Part of a small language model's weights.
Size: 12 layers, width 192, 9 heads of 32, MLP 384 tanh GELU, 4.65M parameters.
Training: a variant of Adam for these matrices, 141M tokens, 4300 steps.
Each number is 500 + 40 x the weight over the matrix's rms, rounded and kept within 0 to 999. Layers, rows and columns count from 0. Numbers have three digits each.

# layer 4 MLP up, 384x192, rms 0.0469, rows 140-246, columns 128-191
483509444489551538478527509533423499499444489539499496488527509523577551499471474494452489531525521569467459571548508459520512469420480516500506444463417456567422456467467462460495518568517538
452471551458466458576451465538509496521538473529502441506477522518512511498482496526513489473480459438459426513518476550504503558536451479540491463559543484525478474557425507480475514479491488
478433458542487569479482540486402433475491501482448436521468489507445500514416467525525540425472525511520511521549469461457542450458473499481485482470419454505478474494482478465457457511478529
471593415537496494536460541460452363556433490491486478500575558590486565512517506453460574467416523555497516504507484544507549509534477508537453467514522492503470485466514505459550490486503530
474450430474533467456460527548525495537480519464524495512471498550438482518457489579553499453495503487471568462500532549469484479432505529538473529536412499502504514530461544498460507524456454
525510476474494530471445462533465455552571508535543543461523430496528472510432532470507556481439508529553407499509504500458556515487474507550503473476469434510421490617473483502561569613500529
545532467417540561459506520486519447468465478418533465512487472490495471502559511556492513469525484565540528445537514550523447540515460488462476518528535546532425507605384510464531509508591437
476528484540526523480619523535453509525528482513533465480457524494508546532546497504548513505475499545462537503507483544469549451446498558556590493502484468516516433560509466442473524483414525
470515479519511422532462539512508419488478519496485556458455508528520489611525422471534516571530461500523445563519575501462492496466585479551557487457495452442499515514516467527497498485496499
481495470515580515453576507474490459438419551519555466521499495469475450467496594504500522426485549504486458574547479552505432495502526508537502526387536513570587470568447537448513518533483453
475484502487558440502522429521495512572562535512519450496462488549556465565502461536547481506491497442476469513584524567498471489474510518476487495494506523525432499467462565419450489470487469
479418479558492432440501512571484462536443485456496520540400405543515505513535443502495517463481520517581457433540471403573508495474428515552515477520437517412437487577472560551557426564492468
435573554536464453499526495485493479542519526557534512465532493531551514543513464491507468440528508434478483482485483536506508547469487547479503487529498507497502448510457507457496552516540491
453471470508551511518541469477438429485522542456458416480475466494526492572448549465575553496511503504483531521518505491542482498524574525497559500539552451584439510518473581461530516512467468
480529533502531492493452526449567489497532467502438491530607534566517482498545469505518513560522589460517532516481497482511497484465497504427518432554452524553431501517508464465535494460442459
456444493473601507479505433463406503538461501488503484487520486519483523550571476469466463523529462529476511466566522512501478486454512592560512528471536516555425471473475489510498434441460498
496500456471524420526531410600404491505472489491522541485511539477583506554503564496488553428379526519493537478520533572507482543523481596467506491563455526466446570510471503536511499522430442
555532471431475540476480513503469428495468533482484492462586500614525514487471446531513470485454525543522493441482531520604497520563541552537461485531448515524486550552516527469505493490510467
523450549519476465480501520549463542563491540361547435468532462422495529508503446558571510522497480433517491528462468509479562462495475516453508505501531487432499564489465447494505463526518516
429479542478481516479458502448500529524509531517545501465501456501509462486499511494552549540434512483597469513507496522568489531464496542451491433512472548532424482561523540489507529526519500
515477486535539453586547460503466507496484553510572491494412537515547469484496497507454511533498500539552504506501528487469545525506501512457476495535492521426510511520505563476528499541491451
438550481501530564519542547515511419462496478527469499475523475475489454556503591502510600512508491476542510492580537542482505525470528498521482447532441487544478482521501505484487493517504512
467516462500551525518473443494410558474498512504425433504516500496455516491528427456511515439454470485515462539549478498473570465512534516596537475512503497529457498471464603516556527530457533
481473493533505470407512442546489460495529491474427476534505546490507548468538499488530501485503471513528514507451496562486569484530480480478504495412471518573506525555533507470524495540537490
514503476453545511476421488486415526520499587487519491518578496534486478542481545487608490508520538508524496543559501570496445559496511563446545548515439445440524509511536520496489431461459503
509455456443439520557487499587503527507506470419463446544490489558609523512516477446582517447526576469523501453485552465479485492495515534498525465502516486502448487505510567462495484486530502
505518472500502453492523456578476519418548532509528480460476425514557508485531522429502541464492515594522468530534442479475477516425500514458476502563567505499566472512518532521485506478555461
405522502509534544400438495516509449514492509515571497503552516523531489477454474511515509499533466529576502543540538488484522579488440496494512464566504437543517453573523433481503494498439479
527474479407486491515526515456440507536511482513521497482453496466537510459491504471491468459526478455504570524539520487519539457469492594488557538547486499505436482537492560510567599443577501
465520507513569508497512437468461504481468573479467551532502405475483539470458467476484526505416529506516622565547567508497500513454553475541548561534533443448473521490522483491481524604458496
459472507426455491497590492485529477422570500483425514498520481502467521557553484442483469464466494517542487487441566543484523482527526510587549428493494474514483458561427509527534524451513477
579514512417516422465554459412490545501483554479571481450561495531562515561496525407483442462474558431502629542510497572499456520508489541569581482492474518503521512528510551513507506454448526
502548464501495413522526442476564465516491490517527536486534448504556569494446528440551466477426511489540532547515527470469529556590497533499565471515428524445473518486438560535524513527546518
468494475508491450508489480493491476494486517416522476463511511545545493501475446492506536448497492532525463453494548446451541502473548516483552578580509554538469542531454532476509558499539512
561458515502568471472541478562493516517489490453577506503492511502529475449509508523516535507521486440480485415512468478456523503396577555495490544540495436483503483496420536516535493536500514
413468496495527470493523530535484439471428534442470440521482410566518542483542487517480543511516493482497517490486482502505437564400584446448523485499462507435433508545418513603465486504485513
512476480410502513536421462495499464519541499553502464450536515511476468483489479543533523513443526504494508501452492585467532586543442561467465437537450539519452488490461499474506599528492481
497520537502542456505501543486508527466458510461501435555546509525443488471464490469514570547494474433507444498547509553527467503485502516439502398477503471614470496474450498535522481512502550
472488421485555526472551472508444478474517463520514550595415452486482461512531431484526480495498523477518486550443412525428502555551509547502508521493496495506534433520527528468423503504470526
453485503532557512513574509489521404556545486466494457498493463509491514497483421433497513504398457505532541534512497503540541506467543589566510468435411601571458508474488546470543488494517533
466492514522479538538590497464519537545479456460532477514481503592491542585487508536558569509450530471468535474483510489417463447579476437563526518531506616532472489589448530453576500454514460
384549495470434450474517476524498528492577541525483465492472536532524555534434537460547453517470476522547463498450542506479501555484392522525494462526459519543478523508527552516512536440514479
426531464470510527489501476513467499577476443489553505502437459444521446519562516509537476500494462492537485517455466500523549415444442510498516544467497501532485499535488558511554507500496529
433482564449566528448463531521461479508463526482435509470548490532478499530526468545489516475508555487487526517536583461477543482532508399526512461464440488510391509579518503527525469553480423
431597491508493497380540477509517409507480531536470573440537495503511549462507492507502516496366522528489526501491467534540577530471460539520512554563494497583479570564530535443550469564480448
430569530517486521527495476488516466525431520531456471473455511489486584510478516425499449511490515516496499557482537487526451515485537562508456376535523477515435516525450492434531547485495526
502445486469558413487476490529496488534546576444517523453496415513477502474451475504518511484476532477536505463571569505522477483465455464529525467531476497480455565513512473417507490538501513
512511523520536540490549467484458464495480586545528446493447502548484544578566466532541544505482486506481474486572481519496571493515473604567514503509519510534456500536551502519437471424487475
471478444538586547426458556503497450455507508501470509473506513549567511531477559472500485464449473488522560529447500483536423510518448543428494487500498517483497461519483553416443461510488451
473450506519517569500530541454579470497382504516500507433461503513516553535492482577494536479514550527536486537581562501457502502443560550500462467566463532499453418514528484553511512473457559
501517422509444476478479470422491484491522536502521437540482513507584436483465462570542538465512586479492533510554549531487500489483548518445477510504524467549447499578479497470515536560444493
484545470535489499501544481468487464452467498466486471513511483444545537515563518481560581476515532486587511520510540528509524520582468488481501487487485474536504580553519541460516535490503521
479514511533535458448457530596533438543505481465503519458508417544528477572530506446495584565460497551550525476511527543520514560516447557474531437496462486536448494498519525604544475497523545
485468469444532517412542551468384425442498547457542523506546432515506524516494508403455485520503475529512446458500566518469560513498512570529546477476417515557525491552477579488592516493501505
536538482470567458462480479525524462473389432498555489486507467506506532528441502526571525528487489591553516526519491560415531538509577452486489504450478541533479501577500527530480572481496516
501495483483521468463496560588496422530509543484544510543534543505523496533436511510483489529385539501486469593462481470533543489514480490473559463412555514574417521504466491394534504540463508
486426488522505441482529477547515544471556542501452491459501532508524458483561522435497486470533491470552496439511571541500479577499512493463465421540498527522477492562438517479584506482470525
462518536501535516495434493462509426520454421489541458498548470547488528613513484530534476441434551540483504509477476486500573512514475543482501553500477436542474510447457491451511524409507489
516557458456548508453576526555469525540535523479566507468501439492482563549460584495514453510478517476490549514533413611545521454545489610436473474473441473594508472536547508496539488535466503
529546541487542498461481484532444400473462522525480510520484497554566539573457534504499505539460514495452532566499522500531499495486422534514496518457500428598443453519583475479469471528531482
492557501511518394474500495420396426463504582462515470547610544479535446509487559505546517488475474493505527526509540565516533610448452471486549586571469433505489478516523523476519486513462428
520501489542599465488530491518516512497478607489506509486475476485508465467459494461446495465500489531454457535526448483515488502498551523495571503553418547540387504553456466425549558524426549
476563453492493516482470507516471483578535486434503479474539452488553472543465523431641534461503482517503484509509498471545511513465509509547468531480449485479498458537465579534472551484547520
452515513578549491523567502501524474538465493439458533510470509480554548539496486544509621503441555479537561520453548490458537462465444486592523485508459495501456490515550533473423502517608442
437511527539549451480548519524487532575488497522521489492517524486540543514462461557509500515479601508524536481498523483495502482546457521516514487527511464512546478572386544522511482492485500
541500477513526448521485398529483497481489447546503471490478500472548492490455441438545475481479485542549536496505504529466522408510479607496498528452462561516523544541487526481486501519541529
528527529473479469496467499490442496500486559570524529472461511476553497460487439517493471528451574507495507558485463533472512524493471508477497537512508444549454522484514494450492501543562558
433491464532522472540493505497505471396446494508468490550531475455519449502530482494601524425475463443515524578517490501492521561470530507617526494508465559543508526521438528460483541397505466
473470443492523463503563481491553475467471494510494502520533560448496479490541474520537619525553505409494500496511518555451517511534490475485494496509452514479457503519502497501505552504533564
532450530472558519485478419477491508439534566540466481526462478475495497470462521568546518515513502520587536485483516484484542557467449536467529524486419498509497512545483443485458551556460495
512453484519533502503515431549477469528552466456547454473553477473443523541550491537556473413457477537531447470533459517487564509455479528523585580515515519497492550554375481512495440494540451
497484467426465501454530489536440472476520552404545475537469485498554490492523479509445554476450516485525509592503570553469484562421472480556490570489511472575471506503416503476515498521426486
467478480456479535466530527470463419504571503420560512512482519526525516505492446504487504498486543459566499477561506537456533552487463499475488543513513441475452481521517546508449532587529473
407457486480533560452463534498463430409452537429430539519518489474607480433473528463519534467504463582528432515509547550518488453501407516494481511476422567519533459526494539447549548461520465
529531565531543471481473473457503552449529469402512479527525465548499463540537490506612554526441514528465524518509504534579517521490406544498537466475484501523522589540448505493430504613504496
451535432505545543457506521545501524578448526496545518528477451515594565476536511445466522473527516505513525519570449476529549535431522464533492453458425541512486502477446545516574575478477503
475545540476480506565509471511478478563571487573526474508539503499472503525494439486501549554486549379504521462484435589419453553432461553483495451536528420528506499507463495492502481495479517
454500495504473500472551475509497522478513427498530495579531436498514527489499446447528511480505463506517504527508467454522515457430430567520500447599499431467434541543523487453464543478446482
478520418448488487521558527455511415565598517384513475496505476516480523510538546558594516425507531561478538531544514480502470523521460485566538410443513489517421584517508507469515577501534529
461472515487502518557494420469467509523447545546511481551473395453456453541515525509537498467519523455520530496512511526530517519501532525538508486543438534492505481549477518519449540498493500
494466462541482415467537442481548559485488578526463440510536466483521449511558492494452576493512467472509483400540478536474520502396529515531529473485541565502559495449471572487477524525467475
396490476438468498526490490555478485489558555530510417494521509463569490493571491568474526463508549512461512516528426458547463500491498499461514568497463497554520509511517512449542518461510535
482493452418554486562600596515479511451549437509563450537573465468431525545466523444514497519529530440462496484511547484464492429458519477492489478483428473463486463554441448488523498512514533
532475535473455443522528502535451500507518581483540429497473487578495511541518480512427524469547526405519554489445473558374565549435542506495536464532456504516459500525486510474539510535455550
429484450534507468561527488567516488449406494414521451523512452527573481538439471494505478459488547438484589563499526541479536470531497508551580509468563492452496594505447528529539496510591435
456530517486482490548463504559539447524473469556569440448562504506520499498544596441475421394478495528496580524486555473438508523496466518498471530508467474508512586549429525446499510451605471
433541451478503446503578537524400454466513534482477498477526429550495485480482495546465536478578497430414488542510484571539491547414512469498493482516503472516498464502504577500547471563581485
446556528573497487514480507509517486384450459528437446540499512493440511536512513483560478520483490556551500537567505512536466475492518503536535525502529569464452511570445556463465466466486453
451486503440563501488492488509470537482485606414494500488536394411552508528419563521530520533446486517455586539535481530528500449520489516513464417464437497552525531530500550484506505488479477
519524493505445488503502512490450465556436569533427473507502517475532522493464512583526491492379509488531487484574546542525462529464497516550534538485500498576482521519475474488537516538471504
448503509529442477446518465483475468488514526559452476509568487476489543531422465489514505449462549586507605558539575552468563465407460482506542525509474534602501551476470501486495489428506523
493496458460519552485559462483516460535477480507487548537426418476586522547611487493528542541495518538490473528451497505501557541517439480479457449623507499534393485496491511479511473441472478
432508470436504522488526549407524447498535486498515462430524517444531515519428495491539545514501443477513491504497478474457527495489495502501523448524548461544506446525533519431495479587505537
459558486488480405477489529447467483436452527404491508476515441520474540473530524524516491504505483541480487490509547460444503546525497557495525426526535475515427527468570480523518518436530513
416550515517576522567445510508519482498501456474503450480517469512472515479502490535513525544490519466514464499506526523513537469459424538477490504510503499492462536556457463486495482514506479
423460454435516432482485466525503487507560503510542449507479481523589385480489513512476518448443526526498573462547500506479530600456527467538533504509506449504497456527470595497531483557418483
481509512485522532492477551458510497570465527450530461452524496440506601497523511557449505523541538489510454514526578551432512573455507506530479530487480500454479553501510503475496527472485516
465558504503538482498489517505438506493507454426481497493489471495511557469484515526539499430539517488551530450592506505512512564512471550473510513501480457485462517575458555524514436470522519
492547473547510554447469390504487490565507584534544475441521522615544507586453449478489513496433545569531588512447537535498480468562460490500513486473497495540524516551478555523524462482476496
519481438515491461489495494471473500479455514432463454555536427503467466486534523489582431494505535487441440458520435560428483470479508464507516427527508531504409603580479487493521489463567416
565553527501511507424470501511491498544460514465492560494520488489515553499461520553562443493496535472522517460503487535550567505554472478528486510437461494449467539578467528505444562565549526
483554522534595513451489498515539454520520453485451511484546441533598489522502481521509521465508516589472490490542547531495489493504469548478522482439495538550512523508435522543471566495458490
513527521483538553514529522491502467437530479444514463511438462540505483540477508474550507446506510512472526527526479482509504527475480498422495511526462508500448516451504467497504501489478419
468583509480468485468508439464425550494518560545461545503622486568544447473448504515498505552466457423553477483533572548499547525453425541486520530482494522490564540537497513459534422489468490
524465525496525524478473444511449509548517496537517464476549506485524480465529535543562523499432471466518508549495541512451439461526516554504488540492511468514498537510494524484456529543529492
516509509404525480454520491475485448506520507508483453523553448506485531520449434388553538465519526473468547488504508488493493480486493537553567505464540439543545550553516555475452481546443537
463508544510532472494464477526437451519454497532556494532520471555572532516477461499533491522548519521453590470522504531504432511487515586516506541521528452452452511556507530539485475486466479
# layer 4 MLP down (transposed), 384x192, rms 0.0297, rows 140-246, columns 128-191
516467450505414471532495440583621502529459452570538507466526462462412503511489527504526541473463491506445583463468491490438464513490557489538510471474542574576554495472412462485596514453398572
541548523520506436507487500429425507459455540463464583552537519531542546442494581525445501516495503532453520523513544465560540441510566448489456460493442492439475557490524483517432615506464509
461542506462458541497472496517423531559484462535503569499491427527440531485501532517577504526610532471505509529459506487471439523426505483479457538465580500493531547524485505484449524441480518
589513529508496470470507522497427587476491473487464542496525456333496547524612515553594523472570500465529502493501485454525461502494471512455477417502449497522456577531534525476463495542481503
496493448488483511487486560455483501447540476518508482574471485461487563525507415516519502465535489518484459549546466470515465516512497509531500479477492514537481511468444479499526511523545542
506470509502465543545558524498577546509515468391437520425492503439458528467497471451496543495520513546486494469538512469524529445491439495473540545481461484538556570524539538453545507511502517
449473500576444358454499509509562481457511428443514434430420480517522523466552463515548471503550556524460534561483532467413529516583608502505519514489561503470488429471469470509521512496482477
538513405448469513586577498509499532699541461445474498523451466529529544519459487520477477488453502533479493494535564570439475541492490444503568527503485493454523454513459501476494559504471523
493536519510457518508486480440496526443497522451458515446509457535446531484478570468420506565548520518444527459481477475502501462503452480474516572527419471575477527442532464526484521507473446
527463578551444554580482428484502530503481504445503454504512551544454453519502510497459454487509478531495498428500546572527529494498545563578427402438514460539447505453519485484567468461497505
493496515501428473489518478497494475487568493550465526547476493550518544503547607492414581522537522503492499467465504480489515428498522475423478540496449511518523411504547534481461527501466488
462479483582440512513538426489541485483494478490498612564445467427519511570508478467460454511481513516507467494518438478486493443529522563495468569504568516501515427464516482549484502499538518
596502506576537495484425522470443477474508553469519463501546455464464466483528417472536524533546475539506463490529547483454493489516445481463519524525477474524554450555495509561513493510513536
542459570486564484460542452519511500440518505628459422515507488562504520469572554521530479512440494415587498522508474517528546430496419467549479506584506444573468476516553488449545480536572492
496486487539521467572416533538503489506508509452493481515496539546508473492505475448522484474469535548549499485421420513508485558446488538559530466512584471486529521518473475545476469525429534
478521512468514559496519501522522518455527518470479511509525469485497481498550463570516555468469501549499415523412543518557471512491469480538503476472525472514561495560557502407540468446457485
467530476479519457463552531490442438513592514576523537501461520576491521525476469530415553542477546471459498445544531476502517444498465560500515433594577518455499541471465473511522524493488567
496502574496440455505490480521526492531516446596543466463435545491507457481502463476516514447567520523561445525500458458474451477548488470488441491590513507434413449413528468534564560478527579
507448528443522462494503538453541557481498484436501478566487525487547531447485541499468500516525518479478450517484519511491545523474521491445542569565470549436462506449545507524432486544474495
515453485514536520522428478450501560519561537492480504530562558519456560506484481496452494504496483529516515490500483524492489496492504540462550481492575535502524549444550525448496519547453469
502511510497489540455454550474522499480522556492415529488502520465442447507532483471504547482554508494499526441536474533492521481495533549517482521553466477530512525468557475511503484524537422
489524516451477468484461554550495500528532568452454487465451484490518501458462555494535488447473471481472481483517532528483504546555421476525537555482456484475496504578531576497452391566499462
543506531547480461467509550439558462460498542530492511466490472381514478477466478492613489492512524520493509457433497488473484551508521550441510546498543476504515455486486534574456518498482489
509478544488471478494486469448533463518542519447522503463474433495479491537447544512520433490455447554462554497535481409540472434485514490438479534437532551508516568412540446501479475551522448
502481525513491567486495550508444591462541440528518508459489451476496463503526490434555480481524475476487493528466449497509534521497499492498488503529453547483505533465524489518454531483506509
517469485484502522533480484620553556454536464535568528514509470486464440514503494525518495444476513569461516533499423456568540521534503532462495524509510487552489549467500506559490547486525499
444509507485424568468510443485526522585499495518477524531497505466523487533532433501545450480530504478463453447493516524549542559477449545460536493464505526540455472489501496540464435537515505
490483491471513479528559510514500434539445513420501524508504476526538595490513475500527496489504533442496418502456550536477487547451394469455495442503547523518493541529545438436468428462492504
565521503475424485453399489514494528547482509410493503551450590514413478494509500488515468472450491437537513574529631542481515565510452566539528544472531458557484485427418462487544479541455453
581475516505527472455463494448479502487515552410509531547511512419504444508474532465546368505435469504494530450475462494498454562466490492529498491518502459415534510457464514574550516574493491
588518503346448499491443537515473525518537469574597524538556428473488441469481470513456522541550530455478482548526488496540509531465469525450532435583552605400552469481431437492516505489505418
453442557497489493518498517494446420482521513570420485482525385534447512492586498506556511540497482464538534524480514568524426481538514502552480492559571417525583513513529456462538478436479477
495492524521461484490498470545505545484493541539513452450378539510469483476553481554549470467563508469451499509539490506504453496531496501490525600512463469530559435445565492508467465496485524
466532518449484529474479532481524560473510571562470467511479480516509444469517615489577468475520531456490526577505553469555550459526551455460468442482505497548509508462548568509462538531462475
478509546509477472448474540467575450453460442528494472452498546495558450512460503512498516494486469523549459494479518538453507483500531490486451501459505481518556504519500499545456440515506427
472425411457553455533457496513521584463496478447471488515522501534526518465478492532470483496487505518518459517478566515429519427527470422548560529491490559520561465515538469453518550590495452
456530424544479439516540456396543502503504483425469609443450531508524461554576503515504512570597480529525511516461562422480502477510481475530495463457519471495523449509507510498546551622488512
482472538473485550447496548515546521496493523460510561401430510513424467494491515464391451452518508520552542483585488563525462516472521533488543553464509494450517443471584472437493484485458455
517504564521413502577478467471518496499505489529464416551478506540558469463499488463467427546547515417517514469534593489492512514464546424499509503530500542531519445536439508536465539475492520
492471484631483457550525589545504427563491536541447439499457581441558474533505446505499549456463481488477443529470505482469507596481443489537562486448539526526498523498431517481548497590519502
518528420552516557489533511544449530556536516505471551480507562468519515515530505465507558455490443384522478583546531458485473518572477511438495453535513486519478508498564496499506534503557500
497501490467484477507556564424498576474470519449466476515565492508481365492597589574492488461500487465477516489444477381552522442518515507490526444456514511558481522489484528530482475629550523
546522451492529526504478449558527484566568481516492545457509503450468499502460485454493490484553496502453547546444511422518484540498492502489504490502478522506498550506449505461437494532473508
491476426509493538479473505521462484541564442549531483463509502475454441444499487551518442449454490474484534523458487459527504497477521507501489585569473438564485519495519479560451489444551484
410509526543492433504482470572462448590458480482435400490441523489471419466565564572478471491466569543508471533486469521451484503449540505488504531452490557505525510470546504523435463554437465
581472428456524505434411509456523569443510500487512608499467512543515414547535483620466543462467488408535524488538490525467517504423474487469526523507461490430453545472488476538460412467594482
481486504513453495588484505463562574486530543552524411522454486526495457452524533595511439504441481519534464463501486454500468493486504561532523467521507521526535459564443499567543474522448507
458481518451473524455513513470563527516540506438508514524496545505577433491509502509525473496472508516470490559417532533575431512450499441534520522479459537477520556548445512470460455535518524
429494532445449480482512526479565482495455527515420492513504530487524488558521468466533464513493471496514504478494514455536500434535478546468497524494534557550455472438563513495490493452504499
475514567465486579525425487476441569491481513511476459432521492496481537505544467494534480477506497478538481446493493520450486534551557537494468489562557475553519485557549573477560434418526484
420497493500442530523564499466471474517505536488499512487510457507436519466523451524497471481386421569416530513519476497458526446487525533544525467480524517479509585538498519513510522430468557
523550441458488439517486548505559462523516465513480450528482521474537515478497528424479517535564493490453490451471494461534496529527505418531506469501518425505605495462489518448551461447456552
468432481517445518554589458540572463509435474504469498493507497490537524440452560516473505486462531524487532441457489485415480553472513511493496445529558447459496445515440517481543537446483616
504526544521575576479530540553458492473439527564527556473531523473454560514477467471536463493542512436422439514428525524538541442452552447460471501456561480517585486447599590441523487398567484
556506481511585448524410535451479530464453584506457599481446469503488479541505535511513500532461589503537462491445511552485513482502519467484528545453465440524557539524601438566475509471532492
538491544487505511446518490516510433555533480454466470499540460504436473529464550508591483438485470473541502490500465507573497500485454500453532482464517489514520495460515498452503478554507515
556475501529540556516522534499479515420476572507453559506517478492460506496523516538497534486526581477481556550434437474489528474461484522450558490500466472454540454534515497474508495508595435
506551443489464494419588441514466594460511555488435497501539518519503472469501537475476550562555513476524469513539569495500482453489454469467540505459474463461524489516557485524463555507476552
577505638576511509517527506502525506462449430545454610508539423468522499559557567420462475505532474535574485488472503500609495613542477457451471572549415514527474564523554485504396460468469544
476532532530453568542412461555556513555471432484504437505491499516481436480438556456517522580507512527529542559505505580427523526479499492383446483573481539510503473515425527476541508503494514
527543458552471479499488516472451462467508486465442433502457508527500492472602486549459523456442531518490384441500534546467571555534495496521579531485520509527532446528538555489486539415492517
522485514519482590498492504422534559532512470511495438439471509526574520530537458509480540573445442450548535490493487581553512536511503501570502544532420491460470438492511508424475528484503572
527523572538542497567516446551526492579452455538529548493512513509485562544513476472470444514532537467436526517461478510497589471499553529529479510499545545460479563469514484486541518455462531
434467554562499474547511544531471455480531448506460494496528601557441515522545506521447506518505474485537564488459429460513476432432584478498462483468551567524535489528487508538534481457524468
508515408589468498542547469468467546519526543457445531573500501463482502534523496511501521526508466464513477448426481523466433542532494465459505557531518545557513430556528509511482498493530444
469540539487455492593492466523580521474518495496508494502530481541556484527483544435492500548540421463477534499507482474528545561537521450482505509496481428558503540517559496434503454402441505
535531492467468493504494545512493531444463500446541458469505512509526576475481515423472460538500457511501374542507543484458581516473523499448493589457487562520473485476414559540527552554472508
512479452474515473493536505513470532482488501469463604534592533481507484555594547579540447528546543466488559576464553433506521485502473441525550487507473522560547519445490427492491537454514453
509521496574439495517482544466496472499516474517479449509508508543470505482527533503454491488519580467438497496482544506523500504454554484439474531473533430525563523492453499442512409528519494
470469469506483518436576438447502517510454514473486535486470509499489443409520582558470506471483488492519464548573556365510568463513506593488486520497465483498493505444443522455537503538484533
515485544493448468477388571456533497534458431524480440490521485582546479512398487457550486475631447461553517501501484515506456515447544443448404483461519581519489459546531452445512519554434593
426456550472517444483473508533524558524497499481505530461551531449416506551564451485484494521452516549513473496464533491571501483477474558446447514504515541477438538530566525475427503448446501
516554444483514517548478463596507503503446488440503526516479557501552603516453460476512494511471481481541431514437497560489466534475445502544487479496598498536533513471536470538507475449506520
478497512498502440551483556483493461499510486529497519472476506494508433510495549465509424475521530509492532488471537499488485466502535520449458433402502473464456589472507482490510440489548441
528512576504543541412522487488514549511540557589490466533468554536535500459504572412495560530545522545514469410571462525496435514448501555402444523467457532473506526507555480487447552483519490
502497405531540497530507552497529575461490474508456562543512452484557486425504458545448478484457536545541502518483535509548494465522457521467511532570471542433497486534473513422470522590438522
526493531535519471543477467482486586396499504430568494519472470506579411482564526556510535387515573577463481459472496475528517500522555493521494536482519515480533500497584547537398455564456497
478478566513463457484531478476504523490459491573531477536564439447461479454499543503455499414510550516485533469498578459451582441511543452545573479498468496419516562534576451449433557491503591
480510535510408490458489475523495489453524408528455498451472499484527615486501491416485577509535516447511431497541487470493490496584505472415479516476529505474570502465506527507583474412540438
544490554528482526480548464584481541490534494513418453543488520449462533487509510536532518604452541503402569461534533504563432494492483539500503473583521460547479562545490488538557462470460495
510521505481484541483514518495501459469532526556588508470497500507520505499528559544516530478490542501421508447487474528511549557568530511428514453417482510566515517460503482564493500526479540
488502498553463450491507477485477466526513487545551509476488452564438528517471508428491472529487570432502508495577552538517516536469542534499541500514541556459500527489488445526538474515513493
498539530499445550403580486492444495479536593496528521444482440471512491443493487539506477533519531483521502539464446508562518497492535558513445490522613511528532528475520483475484474511516562
476533436582497490535459561470497489438430527452519538483523574623502586609561477507465490444543436518527425496523482579492495555514520532552495468536548438488519464467518478505484449499506516
525484473457454536472516509537487489500515527548443512448474602518516505450518504524528561558493532521492450469499512539511471426481506536524464505533543477422523506479522497544520512502477393
501436535576536515525524446507466546473475561499491459588469515478501514472549457525509493530545490389477527493501488458535429489528461491489459518448503493463519495532519486539463517487466570
495518496456434504470487471553479545486559493508467501513582490570511508541484590496448515469492507441522541450472557558455537489516536557471503525477543473487572487582513515480489547477511494
518346494552498592424429530503491505472558551430456446470448504541456507521558506531494525569498517534491529466537527533533524431482555481484508552505498490432558463502587550566456459475440495
529462527456552440529498469472501524509453482537432532461460546492509420467582554510523486505546469459539443493477495509465462508504451497412468471517452532496504465544522481467411486562490538
458530553516442517528520480460519485600508458601543544460518478496474500569474439484470469482493520497506454513438436489466436484522528465486473547488518523471484451464530460573527530493488464
546538488564542491553499513462552544562444515501575504423526519504541543438512453496471482546522421440544481498486510437438458514556496545464477528450568438503598464499563421477464589461441563
503527530491467553483439520519507487517512461464424474514446539488504473483522507472531514506538543487501512535556511499530489489445494449502511482516485525512487493522459525519494473475550424
478495486547517509489492460565457519531545430480490552485554460503500538473513503505426518506454545551541489459494506540463502416531511502520489476416456543455496525520460492535542530431478504
524432467370492512506560452521435524532464536498561554486472534512464493469473526437520546523493586441474502562506543560472468508437567492489544514510510412464455512495486482500556503517510449
497419480506504525528561481480504483462516483510411493486398545514505508564521539442490524551488528483541471597503485502498461504482500464480510536542491514538478498519490539505411505548494485
389406471500453496455449453597503508523566569483509477496460517514478518427507440516540529534419454526496418487469459488486433512368518527571440496584553505594488465571497535520505598478548470
488467558533463483471452543505431558501492505541465505461511540533518464542549488518493492423483491494512526472466461521486568508478529509573445536531493512441502481494500450516471489514495501
544511457539473486446543465458502495512559471494525545527367525425467495559367554482531453528445515509538528520503491499469449473532529516523502538454551542470465497510514490478449452529453518
547442485472503548524551530530552425517526531505521507461460459519536497607494466533485497534534539466562521553473527496581466512522500522479502437467447548440541493406473490451597509466476563
480496451568512543510445501496496495545516553496526486443472509479559536545548462495418481478493529472572488481433468475453522550494529530484505491480554509522538459414474542529451553473512542
493513524420488509531514470506575501497569446510436594520483509496544499476451482491487488584544502515534476454541530475546467463475479580546545547553524456474483498563509493534510499380485465
418474473471445490536477531522421420475515558464490512496455511503571508468462497551515520457490508465468424553429508486528528468536570500476478499451501507517537522490557535493531484468495528
477501496480495574514538515549526553419516537537447562486477520441542491492556567492496493481531547499509493504495509550479528518466537390481475484479472460478438493450536546444452472472526504
516525414573498535522448569530521496507458435472484520461408492485509488481448488533545549472507505571484490493539429472465433493493553542572501406531552404468412476542470534570590484472510483
452533561503398535555581544490604489501407386474467525500483493487443554501527559445525506549587444474471452487461408454449509523576505481455526512495461430547497537481454459567518452566471508
524477464517523471503466453488490534530567486502571470520465519456467490564527481482541465464482516506568502554532500495527534487583505455502476429516510572501517528521484490489493438505533552
420550398471492509412438540480532504526522447465510512459470522489527571489513470488513561475496514507514411478445521501536433488519495522489525524529575486532506482497527559509492455474456499